Part of a small language model's weights.
Size: width 192, 8.58M parameters.
Training: a variant of SOAP for these matrices, 2062 steps.
Each number is 128 + 32 x the weight over the matrix's rms, rounded and kept within 0 to 255. Layers, rows and columns count from 0. Numbers have three digits each.

# q: layer 8 attention query, 192x192, rms 0.117, rows 0-63, columns 0-63
# k: layer 8 attention key, 192x192, rms 0.118, rows 0-63, columns 0-63
# v: layer 8 attention value, 192x192, rms 0.138, rows 0-35, columns 0-63
# o: layer 8 attention output (transposed), 192x192, rms 0.108, rows 0-35, columns 0-63
q0:093166180084135109105095128176117123142115174093097052136094154173142164151123095103114113137133175118148107094123061095089167139104086166124156129204125133179105106151168146149162097178096140
k0:156119142076148145092120157145088111145129145118149112150071065127076114205068105175104061185136072092101146113144106135103198131128134179130130066146115204066079178188072132108128163109106114
q1:115116079101121128173143143111139165117158118143118052133091147200164105086105091082119124103095116112208060125149155130117186152153152157136150064099161124162115123123153128127130100092104081
k1:183106090141117124132180089211124167088166130178104121108115158140167145130100083099170095125117076178184171093115204158156161106077125157149120146158160128159134148124090103136168126163127088
q2:074116096105140097123156090112097122135153104105119097121113068095106091148143107106133081088144135104192120133144108185163140137163159099160167147123155119169099166083128132110158144210075125
k2:074114074064150102168116145108098202190126079058174110150129116084178159088124150167090060107138073144138131154102128119104126135141112153022167143069161123083086120132138104133137128144130159
q3:137116139107191121117121183155136118132153156182139100085144053136165155101106146149086106093181099172155136062096159187149121110153135096128098143162128105063102069099106089087147147121094091
k3:142104190156188137190117150170165153059121124153128148156121114138164154126125077138134119133170165163082145133092114194131110147078117137096116146157176158133133113075122141135167179076177095
q4:126150102105120120092151072143133154089127175122183117166161126167163125112182166111160153115136146114082131129112150130107167137124083111163112115151145118142158114170196165137150066112124104
k4:139097136108067128112115127162150100103155128163172139158140130149121110091127155148149060090107129140132178152104126072107162138100159146185132160130093129156121165161138169128113100156083122
q5:109135146088138133130110131168082146193156103093133104165164087159169080199139115068095110192144082098144084118095162148064137179109122105120117117100116127099148155065108169099114119161087182
k5:168110182138105094163133116049087158232101172121143148139138097141113113107113110132091162175126045166127073118128129116105141172096101107153172088102116139133158144110184145101110143219117115
q6:092157151170077103098115149130125154112080094034145164155118097146143163155148176111151205124138103185164130139173146123137059118208113095184149144121138114164154130161124136115132126071140159
k6:164183086114192112143086118095183129134106151134103135161165085101173088125088113128115101151125120093112130149152119059073087127087094096078145150131155121122188096172159160105122095138183155
q7:144190104170111108087156132064087095098138146117132179100141084145171182171130116102146132122081115153148135147080127116108118144186135148202109116139141136106179085110096136171110111148055108
k7:100219179123107187128139192126116124121103160128150112107121093155146130106132111154122096188121160104152108140086154105160106063084139154063120136086169189103140134139177148152131111146128119
q8:090143111107131117070062154150119114122131098143147146142127053105098091163157169117152105124104163111170116123128128098134087128079136107213171152235134190167104107121115123187156105142113166
k8:105156110137151099156113128136122130172148173132143131121101087096202135137147112155118069153122096174149103141087103070075165148117168087191123074126150080208044154158128165089146093126119174
q9:170114159107157136147148114186069179129118113152148168229135145045142095042163163135184144080064147094140169132104061167103188176123105095049144162152139137097163115119189101158098113095153116
k9:118171131110089112097112136096069123062095175139165187181122126147191120146130200118067213103071216150143140118135093145111128141089086126086151164109097117117166124133142165142173134116122169
q10:093105134128146090110144099180076159091113116102186153081151166124171142115186122128120091136156146081151115110093081091129095097117090081116157187094118104143084129142165141122116182120093093
k10:165149075135111153139173083120207181167089097143160139193124134114127114220113070124104102143095110113081159122160150134120137137148135045155137151122085119138175099109153129090087141132110132
q11:108157193191148137105119097120138169127102118095189156120096135114122127082065124103139130198123134110094171190157143114159122112076153138130153126111120082127130089112050129139101123199113007
k11:132168139139118139071103174150202151129113157048165149214104125119155143182146148088135126146136126094121160220096131098165122202145126147095116177141147105186155092200148132170138125122090100
q12:119154103128063080066162103120127134100146089166093076098101111129168150124142136126142119143126118120104114135092189101104152132113112127141184143161127214156094131105112100115108144096120166
k12:127153094159124090176107161067071136064129104140129122110095154152154090137185114119148144101151186098139158124144068082174155101149121117143110087147143168187141143086133098148122123171057176
q13:149120161124159077157082168142112127129174109107147144178117135090112123171120140098148144077139119212110144118066107152129117104177155083086088197176110048140082131150174168188100127109139142
k13:124091201121106155110091099149139133105149097152118140128098103139145135123145121104109119136133116142141144142070129138113166171163104156147082137134091018121073124160125148187107126119191131
q14:125098069095105112101113140176150130200120134149141084155117140122109121108171181154109124172127133083100113065140090147123129168090160139130155170130191138180130082155177119158130127127120147
k14:119080104139079146118128092161094101114130098110187116108114083117134151117175158119102178107139111077092074166194117149177129148065153150154125103132193087139099128143123081168145119158102118
q15:188139104152083164176128065095109120094107101165165196099092140087208141066074141137096124115162113134119000171116111097112129124065121110114126129128242129063055183098108157154135141135100147
k15:101142102118172160120146111119127159134107121110190163157092187154176128136134214052128073179110177127155050103068198169163114039127162133102181152114087082154104098079072156119115132158133112
q16:181128113098087078175162151149104190187150086101179130149124096109128099124152108108097147170077162122163155101141191187134104101159156058128182132103146166116071141094116116173181183134113063
k16:133121113130122123162175117118170166168116151138147090119136169153155132148120121069101100125098143151182232076100140108182116131133149070071130047112155148120112119163072126125175145169180085
q17:171137196149077092123143080149167096134176133133102176098161165115233144136169113084106110138162119121177128120169115141130081152109180177090123075145200105072114157068189161098125053152122119
k17:113060103139125116118144154082153178147092170119176121091172104103145114183145145156160140136140178181185081141199126134099178142099087203145129162090110083150105168133116155130121110072121099
q18:145120128178137163102036089172101158132047131106103123108124117074121099144115088107098109135052126128110170196091107184170123105078101161146078135161134078115071157143160134157124172131112119
k18:165175122086122091092173112129207120177080147135072131092125154112103157098152156146127127158158116165145152154063117136118148158145111150203076143110137147135133138162142137098131160142193137
q19:182117133055164097106095159123175140140136134150158072149145172153169146128084100163148145142138153149167095179145167179132100028125100086056102101181145165132188202177121158122131074167180144
k19:166124128089147141110138143090098073187160147141184133125149174140127126076116127152141088096163139157102098084109064151151139073120116152106141116082107141109165159095117137125113125121157079
q20:144156088133181104131153148192167107085151181141146090098179122104090122135122130125107133155107170128221174114103138109095126106141075101089181125186131168105119192132108090126086120192057112
k20:141140093198149090150127155089108173149061111131206064081112092090129184225160134096088116102141108151187143193130093152191156086085080160080188192132120123129129113140121051106101203121112134
q21:161110132175090089119123141154108148120096143143110145139080082148080061141118173087174118068086142146076156117135145141127098156113141057120183123158073147166147120133123134100103098091133129
k21:099165118167070146119171136143138156096095118131146149139107136089131130136170111146178111090088168119087110107079123135131131144122082117126130088159177165140103179109119138110068120123106163
q22:158090123110114124126115114123166116135107105192203145108089094108066073151161102121097148116092212092137102174123152133088139146157085165119121153087108068139189110151122109067152179106213158
k22:185125120120145079107158159154066082134135169135106161119093141158132067117088149077174068151152080111124141133107145146100121168152075101177115161164195126153185133134106116151101150148110159
q23:114102171109099066137113153149223155166141135105202106104121150160117163140085133167196057181111123120105036128129086103166103107179082155122123089141069181152189148087111105133146118066121149
k23:095125066139088178089149193140157136081097103138101120131209150139166117193147080144156078137160128106108098120158145110069119094199130084095140126149205114077144173128145166088102063105120089
q24:108106158111100205097128180161092182089156105133105170128121166154123156183076103142143154097080176186129142192130104167141160120104111176163171111092095133137176192134138089160142152182080117
k24:159102137221111134102184107174183194119168153176122103135122121148136176202104112156176122063176150109124084131141106095125092147092162143139105156096154155126114152098159091107216123189167152
q25:124083197128135068172158104062097094176127186109103048158122172078126056113139101155162130126124063097105094106113070113126058137124118087150145072153058144163115100117119112137168119141088107
k25:100084114187177156125135133145076069140129085126122087174168128159166175137120078185106127115119085090214109125125074162096077143135141097076115114162118112167142086148118096146091132056146093
q26:163096172108192065077111121104127149109136086144141151157131102145101149165138108167124079136132128144109155164119169124157203153116080134140118098209089165121083126053151123139091140103134038
k26:127084159185174085075145136125131082133103091126065077118132159097110175150143121160073123167132222119073194109131123133084156177130161126199204090087156152166175114119121168127126177101103149
q27:137150125066134192115141162116139097083109128198090092078118075075129096102149171166108140131145197104141138169126076072097120175123123161134126102105120128095135099125127107189104088116153165
k27:213112148096152137156125134161162120072116102179146133109088140057050131124180151173138164175099127052094164178176096074109143137127116133107152132121132095124116125112125095136133133137076084
q28:094124146151174061078152139106178161134087110190092150128155184109096124153115173119106102104201146141163125196116171133099097183103066076089126124159128113145134078115200133134102085180140107
k28:126174177094105118068198106143133130117124083182043155132089129126143155178137175138089098109081130137080087130143133143112078189098124123121106141117133096137157110149112108135140158104067171
q29:106147138162104092146142119107154124075171122130112111111112093096117073144073162164160176136062130124077073146159172153156150111106155103112114169168176128163156151081115153115116106137128117
k29:110146109129136154116165140122119122105127190131093118179117135109093084084181158105166141086147115065109179155116182122160169131158158080100115126137168119152161128157072131179127099165116155
q30:076156154174041110141163125096078082153111157044131090181097146116195152127112184176102110128149103137104129194090110216130095204166142136123098076155081189095140102134133116122141166117111129
k30:112121114119115090101169156142135068157121133158140079116129183117154078099122124189126201198074215072131137134095129136136073123165153132124153084086120121110137136174124158084163175090177146
q31:155135130122148148154161053094159106139144130066100140125135104095135168117071097148090168132146135100130145145122126197061060049120089092152166059136189107074098178156098121152072082110135110
k31:088174170101139114154159051132169119098123095109136114072126144167117155150075152082168118089130113148138106193078092145136134107182107133100133180147108145124092108115085127180087088159203159
q32:065107046164075143096114144132098121115132137105110126160134141135121156138134048109191105118128158107166107149144146125126143179179167175118203095156145088183173036140141171139113162095120134
k32:113159100111141099089140165162116144098132161135187131135091116060105136157143143091141130114135067115192126169148126135122117136163082163171087062160169115160131111124135210153116163150110141
q33:154118137160131121113134079124083213134163160126138124031091098119119154067113196124130108145090162121197074125144085167125098158196126116122146127174081131138180119104126165121176091132136135
k33:160166177110099118022137140119164114152146140076147141110127162180116111083135155123074093111085134171102147117106094146123109151115118077138154141143167158093086107078121140044127143127093110
q34:153163126123139121172110106091105142120149165105160141129205146090102105183126128162162130169128102111127118115182078124157139106141141162154124121133118122115143196208098167187156107145120121
k34:134173145171109120086138153152151131139117119154093156134140202162121044137177095161133164138141101144150141142202116124145177124179129148125142129107100156133092108196188132126119185139151149
q35:161082134128147133081105143144050149122198138090110086165132078092129121158092113130177166145095144104153137192080151094162159097099127163159076147115157109140067148112153095055119061155114089
k35:127098128160112133136136160216107108094071170133125118099103144161166154122120125117162130094153141114140187160138132082085143121200127104099122168124138142111135165189136122175123131100101092
q36:173138054124119147065127116089140115142132075084157114193101076117109083071140100146110133157198180127200130087128124105130092154144124169058116091084127128125093107083144147072131053147160014
k36:082178095138146118157097146164111135159166121096102100134106108095167160097148115106120146130153153112158163141203093139149108134059068202124124146131140157162106143182083212112124103162140104
q37:090114106141149142149117077113162146133161125143108110058112086130152139080146127163162052154076125119138111149063160137124131174073083066115080149130158113094073141119140108136164151096122152
k37:115117106185157171147145079109073120093137172139122095126140159117155128099188178157109099123144115150093180166100109146110141182162158122141107172150139130157128134134125141132132139135096079
q38:123194126197074093132102136138137120162145171123087128124150109075104140112157104113123110137119168100172121113135128131121167124149061116130125139147176182097135205068191203140113084081165094
k38:136204101088131163124119173116137114155096135108145091184170125155085146147153177146173120095110123125145171152174130152079138115090113131092125141120095154158142184113153187187169115097168134
q39:114145171102175160100117088146134085170147104178195111173142159082122066157136143171129056147101176173115079069143133095103171160158147125140103140188136125121145156170115138085149158113179130
k39:084151142164105141106132112174115132137122085086172091145201103093099109147099129098130102122137122142107095136124115091158084200106202134178115117094079196098201155120126156127069157164096163
q40:152106020105121172130100124128150099118143168092134127111108101142098171099171135109157139093092090122060088145077133139115104130042083172139123179105134142144089129128138143135090106112146186
k40:133143116123139161132140108166160148143127103112149143135105119123132210136128129174082156158175165122100188089000115160174144074074166223145160174194141157140073130137118167128158110123123123
q41:089086145094115127147065116164117194068134175040124173098097106103170145138148101145092161134121098077158161120143177061118096090145118145141155179073157141137108093126159177087165174097142141
k41:122125119111149096136067158117194180105137157103125158164073112178151107168161128149133122120089136127172128064210068110133146124138136124149172109128128120089160146146172165134143200145192149
q42:084149131079170121131170065093124112127070177067162128183132171113066181123122072111160112149108179196102090086102105141198145157142155138088100141150183177154184141098168137110109118112138089
k42:065098115071096116090204065074138184147166136128040157133122114134094144151129115104097126168115210156077108096136134068194150108101130116104040140099122132102103061140155156180133143144100147
q43:128175163106165189133148147181189092104153095175130124153119157147102084124047184129113077138121085144082138127130125200077121106142101187107133105135128157118208078140168156163121147137079120
k43:081120147131086136123143095153106021130123207189137134087119140098064051125120101147141124144097140138146076123110191132107159082131115068069168089158182086097091125092069097120093159128148120
q44:158149192145110082054101131174118127152114151104161110192193115119153137080136132108125142151078104161118108134132158134093134120120133120116096126128104086162169100110183153131100142134139154
k44:114115097136138076134114115149103127148117087136131091172129135161128117128101253163075145140157136153109083099133050174178113126130101127095067190106132152136138094180116069133139138190138147
q45:150097107149123097168106125125084151134108154117075087137107138145167160114108139146154159203145175124087107116131156098132116157162106118156243139143187105055133109128120112085173130089145146
k45:136116116157160148084184112053110078098109111156219139118099151136108077110079150164085113084108127114133137140146147134124079116127078121177152150133121124126129136155154103085116103047155093
q46:152055089182061184148185105088115170120181149135146119171094116138090131162077099071126081117101127159131118103116046083091091122167152103095070088105122191119119145131165140140205088081126132
k46:076113158126064150090162185146095112124131130100101102161148129162112153082106208103111074144156150147135122127163144108183180103111082083152118116146123093120110198081174121094131093055175154
q47:114142092087164180108118144126108056076144152120106098082105080181115155163151142160151134099102136176089076106163100165040151149090125118082137131093144170123105086095145091113124181152119127
k47:129160119139105090174114109148106127101185202180128131127126114172099079097140146127141131060122105192072132144086111132128092159061119164191096099150102138071115098105116114113154120184165072
q48:120159129116128146155185091157076110157108082056045174141055089113107077141148203115064103120145147136210094148060067171170105152068067204170163136070151130125212115178146121132139128121105082
k48:185165137104084138137159137124145145083176104103116118138180108108205037116100060108135188044111088069163101151040078129106143156148172184150171131103126154133079138180202089189141092102090138
q49:149105066154118148143107117138128133157185100128090150126097115060088159133121149181147125201189151130136142116133102138172131143110154124147142078142115077109165188106111179145112174147121169
k49:136152143133151127127110077106128074159164039070127125081078101148068173112092086109145123098175090137119130167167094151147126137163172204130202175117119094119171140095145185132173165137120120
q50:117173114107142139063167158087211124108094162081077127131108175090132118120119161135145040105141154127105068085155169142081145160107137158125158118122177130130080032122091151133102167240136076
k50:119095156125099149117124151186221117162067108084124130132131100134142128125123192137120098073161066156140122118103126147136097203115139162104152075144090146179158117158095177118149193041106067
q51:145113089074066084190141073104114129122118181146142119127114169126117156082035090115135106136133137086152141144123109164066154109110129175104117083168116069191108107141164075104099109154080127
k51:163133120069107140116184127101125137100065139122130151154122065137146151136134136140155176139202136185151082069144095133145141068109097108144094106154167059169150111195113162123120132084125086
q52:084171104116115125095140181115103112083143106138148139153168116107156152156078125077132141130117114121135163190075157161165092121116188189175047163128110150097131108089167179106132128078126115
k52:111117179150225130139113155113156126107123068145139102134092091148158142110131115149166205186106115071136121127098171111128148163160182155115113143148096141081136155158133115110182109142071119
q53:195135133115161202166123112146099072191095110142142116158103097170171146137125158121103157144106136171146147155129133122182134131094169143104127129182148109184104145106178127145186106190191146
k53:159088139142139129074159131069161114080135124138150152112085107197106132184129169099128126114137092173084099127110128087140165108107123131129177123149172190138124136127195125119135127206139131
q54:058140101160133132229100093196113108160154198157096108165093154158149108156128110119077175134169121143116093142106114141122153147097144137151123145109137130162135152154123176152087162097060136
k54:080136126053151174116152166142080082081155157134160139144100162143087160129056159181138098143101122118145055207110141118081091151128133178195157107150099089217125077104077133144088162108118088
q55:113109160106141136105033152104130136140197140090111100094090128130184154154111141146112223091099104131160164086182170113120167105119093098123062103218157085172154082095114144094085022164163109
k55:086106194095145109089078182122210139159133108188159212102076081156138127118110158115117099122147076113079180122099094117135139160105130159084169112120126110072137161064114128169155117118154117
q56:165124107107139158118145095152147117089222221138133162153092120176114148104146106090105126134114144175138175118155132114058095134130115113181176113113162123172085119086141120104119114123112116
k56:114112160092166115118097108118195132103132154159177118146089134180092114105128138098095209111131192209158117174062130083187137096139154129149192112135106093086120141133108109083084119123127131
q57:112085158133086030102160090121142144131168125163182135157123134136186089157136200108111175149123158206072098195110084135119121090179119198147094124056109131155098132108061160119082085176094091
k57:087163092153139090151222188144101053135123129120163162144143096112154117099068063089093097121155156092145124162147099134131135098138184136051116118110141096164174125131108138066121106103154082
q58:125124186109202123098116107169111087044136080058125121105162128138126139142120098132105162094084110099059129133117164163158200165133057059117061190102100118167152119113083129096092124183113102
k58:166098098159145153100122123158127143188122155100158170067175130125135080115121066134162122115084133141048182145124114170142132179167097161158121194113098117125124115141077105128125106140101151
q59:150168092153089132141153238104139139065109165147136174126025136109149148080115129160148119144128146121162142117139172079138124129036157124145086126109178140112048111131210106178089153127144125
k59:210132127101075133140122184165105112093086084074126080083128102060163149182089188156076119156124138174150109089127137164106156146084058086119138092158149123195069113162075146126140145160183087
q60:087091106134146132154106095127148138127042150123103173137066136177072060151119115205175174174137136100205140136173095127115092144118148041175125211150213144110079169060148117112160067137165152
k60:111080201063164118107114112121178154055160121126113150083100165066137124107114182093147162145152048138154140151114135131077176096128170126135072169127185202150108154128122172177119102071142087
q61:069083154081113107106151187153157110087155142108185138112158114144104128117130137178074068094176123156178112108105124132141122142084138128181153140129124156106193180123123141193052090171144144
k61:116120131122158102184156211149115028174128130157081181159115089118117177182115131172135098097142155116163156089165169188151099156090111144144121131139102082099185154180120083071098107143089187
q62:113100151169120184106147112096029201119155152180157136102057091118116162153107133105146137110112170136094134136168119110137087089140122113118130076181201095077146125179171127145112119098137106
k62:056160188141129161127175069183080187121119106119116118142060082176112105132174072124118146179161101171170176119156147143092063140120115116104130132116153123079173149109102155087116100087168102
q63:104137167130123089158087139183103087182105133073139137109083178145155127120100114092174179062116108105068147158107130159100095175150077162137134018112207192094125158116160089094108172188123143
k63:072094127066135064128142139190135110136130167185135168105111136091086067104125169134127149118072145138061097126138153087152114146129109179131074095105140203099175135069071121193153158120162116
v0:110142109162068098101086116091138110115109168112126110184087111136075051109127050157157134117121054138166168140114120172182205101134080151153126135179085116167076123068128127174097160147130144
o0:109110113069149129148075104118187195149132122144147147157128138165185129133167151172178125136156178150066020156155176091144091149187104108080106132106135147110127136151179127125151204118182107
v1:164121133126104091087161067188177087182085100196162083106145062135180082117103126146135122162180141143128159203131087160165149117127161105125108105136071128139158137117140192156106172156185141
o1:133109151105128179109066166141119091118118095124095183158172201172137077133145151094238149094136147146087168078113187082134164145148075126174061128102149171145116137116107075153130064102133119
v2:106161093110103137139214168141136140119147152218154117123110122183156137040158130119137091125142124166128106106165095126090104117190160097123197092132117193159107098167159092164150145114104096
o2:131159120191065158059117100129038110142106180081131107153147146136107124167123145061118152135196151051097147159043116140097171169151129122091090144139200151047114127117146077067100126114110148
v3:140118080108148101150063150155143163120107090091147169129056114183169092160133154160069136164138167060077097125164209130139177126121181142138106183219148099148119200136180096177144135122146052
o3:138097084105111112140169100158111157136153102191127101127069121099116156125107066063076141121137105148107127130110084134184107170189112162102142147140129117110168107109091152132198081147117133
v4:130113121143131150195189095122159114103086140152134162104133150074156099125130147067052171079178091150133127128158079147096191193072093108151062075158016156136122140168072168168136120119084106
o4:094071134118108151074119095149121146138185093149109067094055113129179176102154067145123091205132110092038204150130174151131125085229125172218132152175124091047151171088159128176104100027176120
v5:136151171116148171143108089147184069124113038128127176117066153121086074067170143126154108087092130157156132095093161116154085059094095094193055037131123122185122170163123133027125113143088125
o5:137092061172099079145109106159095172121087050085134130139198067133135201114094103171099210135144185192149094111132096197105128174087165145221118134102140141131144019077196051151122115132113118
v6:110097134103142067134143122134144113151128153191088124073137155140142221149175144150063080048172138107079116123147154089195145162141104083143160205109107103176109118128138127056119127107183089
o6:154150124171187037139131171186143119006169126071119112183133096153125094132026166118145119141153162234050141113163145132082183076137192126115158116159156088122122163136144106145139156131117139
v7:131131182121146108102193169103065131107122096086164101113105135219208068072114161171174104194140211141122038158132152149072175203116106171141109142081141076114070147113168149145116211113145152
o7:176078117078121183137079122083214162152134053142164132076171087099119129155145156100124134174091176115114146167119045117145102034099241135109154154098206137117167116132175152055121104126083165
v8:167222162147208141119152139126095133091057081117105198122139116141163117121158169123095204052153103106029195184124168095112150195075140122119139095166174092112076183158115087104100153165133103
o8:041114131134070085094125188101166146182119154157173098202083044072122137090128098068158129151135138149136033154092171126084127110183071117061148137110135086193121130110121192070104071148132170
v9:139140033088087175162165128114168057146093102157129135172111172089069108101120146124170065146166136142138126135139073112132093164095138132139181124179108179091105189147166100144109186117095240
o9:167124116108182093119123098153099130115143110097144092149169172136117129160153139059058150133198169112061120141107129087133136093146123176159078148102135116164083112062090097125222105098154084
v10:159155134107141107108116011208154076114117164094109146068151046156173138116124151095036046146124181067111134106153142106100162105111121100065146165166078098183105115139138102142178080106133162
o10:172071143163203141155075130154078115111070195109111118106089104142112113129100174135134127119112042164120111125100115029168065114166127135153120139125121171078137141100142142093121148124193122
v11:132133146113130090122109103140180120120104145094161157140104136125143129146145102187139093121213107142132186109126138088113081137129148118126099169184116122172102077125216157187109155146093107
o11:137092121125112168139149079050071105155116091113065055092168123176108128141066103147114194156134160144107138113147134074170139162147205100189167092101109114103154094101118158094156158084102118
v12:130117188144126133166112169205095129072113120156135173092151092107123123132129119212114090139141183127159086116110163091146108101048174071187133131079072107086125128134083133238088211096151126
o12:121160169108027111108166090054143153148140087087117101153108108175086156144125119109121131088175108219175152071160009115148114177191099197071114169090149059107098124100121211107113087126117116
v13:195121154159118145153094108123131142063176221079147115154115118111153156167037123109098181150130120139072159104145056136137102096128160116147125118094103142130162115104119175154137031105179151
o13:128084190129111134202127101128063076134152087113144179155176137130144152126161074198098056141069126113188152160208107080156100128149064145112120148124088143153140092128176131151147148061070193
v14:129139104085097135068102113190108178142130174120154135101140048156114132135132124176082160118158173085168130090084097128092133111200108125153128083051107149113154118133135052154101126127209096
o14:121108153175087111113109174106153029112121135206119137163113142115147127161106122151159096112145111128148140115086184124136086113064154179100119147126122137101149125181150165151081129109114130
v15:113120080151211156143131121153107163154137147128153098198079120111084152109141104085156126185090158191168140174074089242146136158107136057164112205085110146106108138045187162121101130143171087
o15:132148106107130140186140121127180202102110192163164091156105114151117106134111170116117116096220255124152097097141166108158095131112064181112135150165127155121086135154080097147186107117113162
v16:138091117118160082177170097127172109130113145139137114145087113011065108166105105122124104108141141160109189166166138136083077079178164117147119152025169072122112180181142095085127131151181019
o16:147176216078147134107107133108033149099039199130118130126139109163111109126131084132077159141099165133135106079148131136146203120151111139151165095143061196139148108140156109170131101163135180
v17:109077101115091106132064133088163104109140136171157110114099110100193159170139084089145154089101158169083098116127147156154193202153183094121043118183182148137084098121174129087072114147198043
o17:134146147154142127098206137180030142109139183109135164203160136153139152079175130091085165157144101117172180116087122112116108097119100165090169115185153184126149141140125154108187145130064154
v18:140119104122091116071133158093139111128108094164117067173122123066159121186130134173146088149144154181022155075114168167139104093143114106161132097027161149117098067122198133192105094159143085
o18:114131165124114173157141125030112144143164128124100099121109136147099136070143116059096131071136151130137081085118139088063207154147181130177134128141174137133152193140137067096143122143131165
v19:137122123165076149152167098132160147114127160173089104148125131180143125069075127119127091099079100092104123137112090140090111154153168131074156141097133185171125140131161130096045144079199121
o19:103158092121160156083124143196026103166184171157148178136148135126145051133122160079143147130159178169133069088177127172152157123055103157063090121138125139099118185183171112174159095124129165
v20:095093119125101067101190090042168117092104069150154142149064068089100140122198102126101201150171099091182121156073156118169073148177113097147097122153074186115090225098149080073150083096191113
o20:171188145183133125107126147153163077113188135125132207178217226126116131155126162165102123197124172177143187163128143094113186148073192164132160160125079044151122064142072188075139171130131128
v21:167122138183136143142107141093084118191137205186137114146073153130126095073076112169064150125079079111055120170146157080171155150048163106140115124189113104160117134158090125136092125136170073
o21:041084083105128139140136094107191148041175097115070130090142087145193145096118156146159125137106204100119147051064117177123151150148111063172141131145114118057123135101086158106134122158054159
v22:085083148101141106217080147142114115169188086173110195159126145095115082190118179065131191201060054147087113087128168137121102152177115123132140169131114177190114189178093082132135072156120144
o22:108149148160135113047144138200123179093107166081105103082119150181193178081109061148087067064210095143172150151126082137137168119202201183089109102157116096105152117126144133175086182114116172
v23:115159126114061110171084055178141066121065161135119137162186177090071132139181108202087182094171152183074090121144150089079121080142106083076126160101131102160205225076149227179086124166150093
o23:110120115183141145134140132163056148172152116081089165096029114103197147144117117087171124148143144083132145060131082183177145111110067119148081134111090162126110118209185081122126133003082058
v24:146162135134122147113090064139138090164129130109148141161167084104132204082108134042066196121097144163159119169169076130174151161148095137160135149220192071101167176151140194134164077175092025
o24:126170115096155102110179104171119151127139100114092132143086205043186142133174075220127147170102078086079104081057177152158075137085071121137164141047114176172062077163112156133131157165116171
v25:176131114067061159107122042126130118170068143082106157146094131142143145147111128108126108092146143094181142104123165090150118230142233130132096120097117111204126077115123117099114148133122109
o25:046124114116205158139093146133127118110140131130130140107084145127052091159139175179188151125088114138134078082169125115121139090100083132212138145130101106099102105083118095220098143149179137
v26:055136147100092103164158070121123162141059173078135195091065156139175115051126129149137094151134158173235172182163129091118123174093096167078102099162124156120158191087178077121098152135119073
o26:135141120158101144095084170153082097197100117078073137122103093155106112149142181168113216136161087042057178114151128163124180123134136135096091139147117143105192112118135189177157156141087134
v27:132143070148103133097178124095143105155135082116094124138171081154139134064093154095131144147109041108102103112165155108120160130108209118139135107094171128097167086111105152134065127126202104
o27:108063147055146104167124213179068171147115213064147170119064141090086081171087124149152102081118170092112140092160186147081076130114131118090159154147177147088109108136190146064083157145089135
v28:194147120111153193097098181115109105138142135086194123090128147130141108155156086162142127067147118144150128097140167102157147140169171047118110173122195089150129163175106199133133132144111142
o28:124168206091146081180139103135173082183118100145104161149148072152081121077091082090187165146101122138124118088079115194115122105068113120144197111089084159148038153126181171128155101152176094
v29:076100101112054154173107097123128117155163169089179083051131134096150163102153077144108141138079132151160131029140192089122220144162107114150165209094132136147127071108086088121138114145103133
o29:077157178143126127068190101183148116077160100134127133151135181099123123127111131091068176129176112114038158174080076133126015158087158141079157106160167139116146133114170116187112091070152044
v30:219108102101136127073121165130125151118198151165156174172153090122141182107193166134096087079224108100093096078099108121080139193171141104085113129178111180127088163109167108090149058110105139
o30:157050075132145164128157105127126134134127146077090060127178157057135080128022124063141041135124116144120146201132163103144079095135183147168121110122074178086108100116128128086078224197127176
v31:214154110112118072145147174143129107109157184081102114225126135147110143132100072157148158180091107158074088109102061108164119131098161129104169146111116138133125121123086097200123075059091150
o31:113076243106135132135045087180174128069108138113124109140118062151154126113161147143107089098154166136223177159106146083072171121178146167120148179118112141132168118124140118127141150170140232
v32:211178106157157143153139047137151107108133107124141191166140129078122135071145118140058099111174082138135084209109174141127131145161110080038099119083185153062098175091084164108173149079095138
o32:113177133118129113119049140149129113209108111178172117129135092215067153137061140124124133188125105054189123133116052103110100104076087154153122095114104180089090173147217075124112138069167136
v33:059103086065142118124108162164153130165129133148155055149184171144174136134145111104094095127158140144138074146089153068130093120063109150182123216139085117062118060125156229140085104163198108
o33:172111212155101081202206121080159143090148150116146210116097134167060068168173143150180207161097093110151190140138086130117180127162123140133206150187144144193150175129132065117177113121155093
v34:128136132062183224217125113109109163166097120117133074180132158072130092111130147101145112107155143185101147179086083163159137074115145151097097133149092113171126190183098094152165105102122186
o34:065070156210047126126092162089255161124187162072120108088087128182152157151171217147042109121172113096142149194101131153111143148152124092185152095122131167148122133157115085138165112135164151
v35:093169203068157018077087151153133172108057178095082141127143161106165172093108165113108143158150109125095167124142172166156083098136162137106184136114124158139212133130087078129068124158111077
o35:145084180122138203139154151139124151097147113119187114137112129190150148137055116183158151133108111089127130165053075213114160072163109163072094116121099079154147067134084085148119134151100114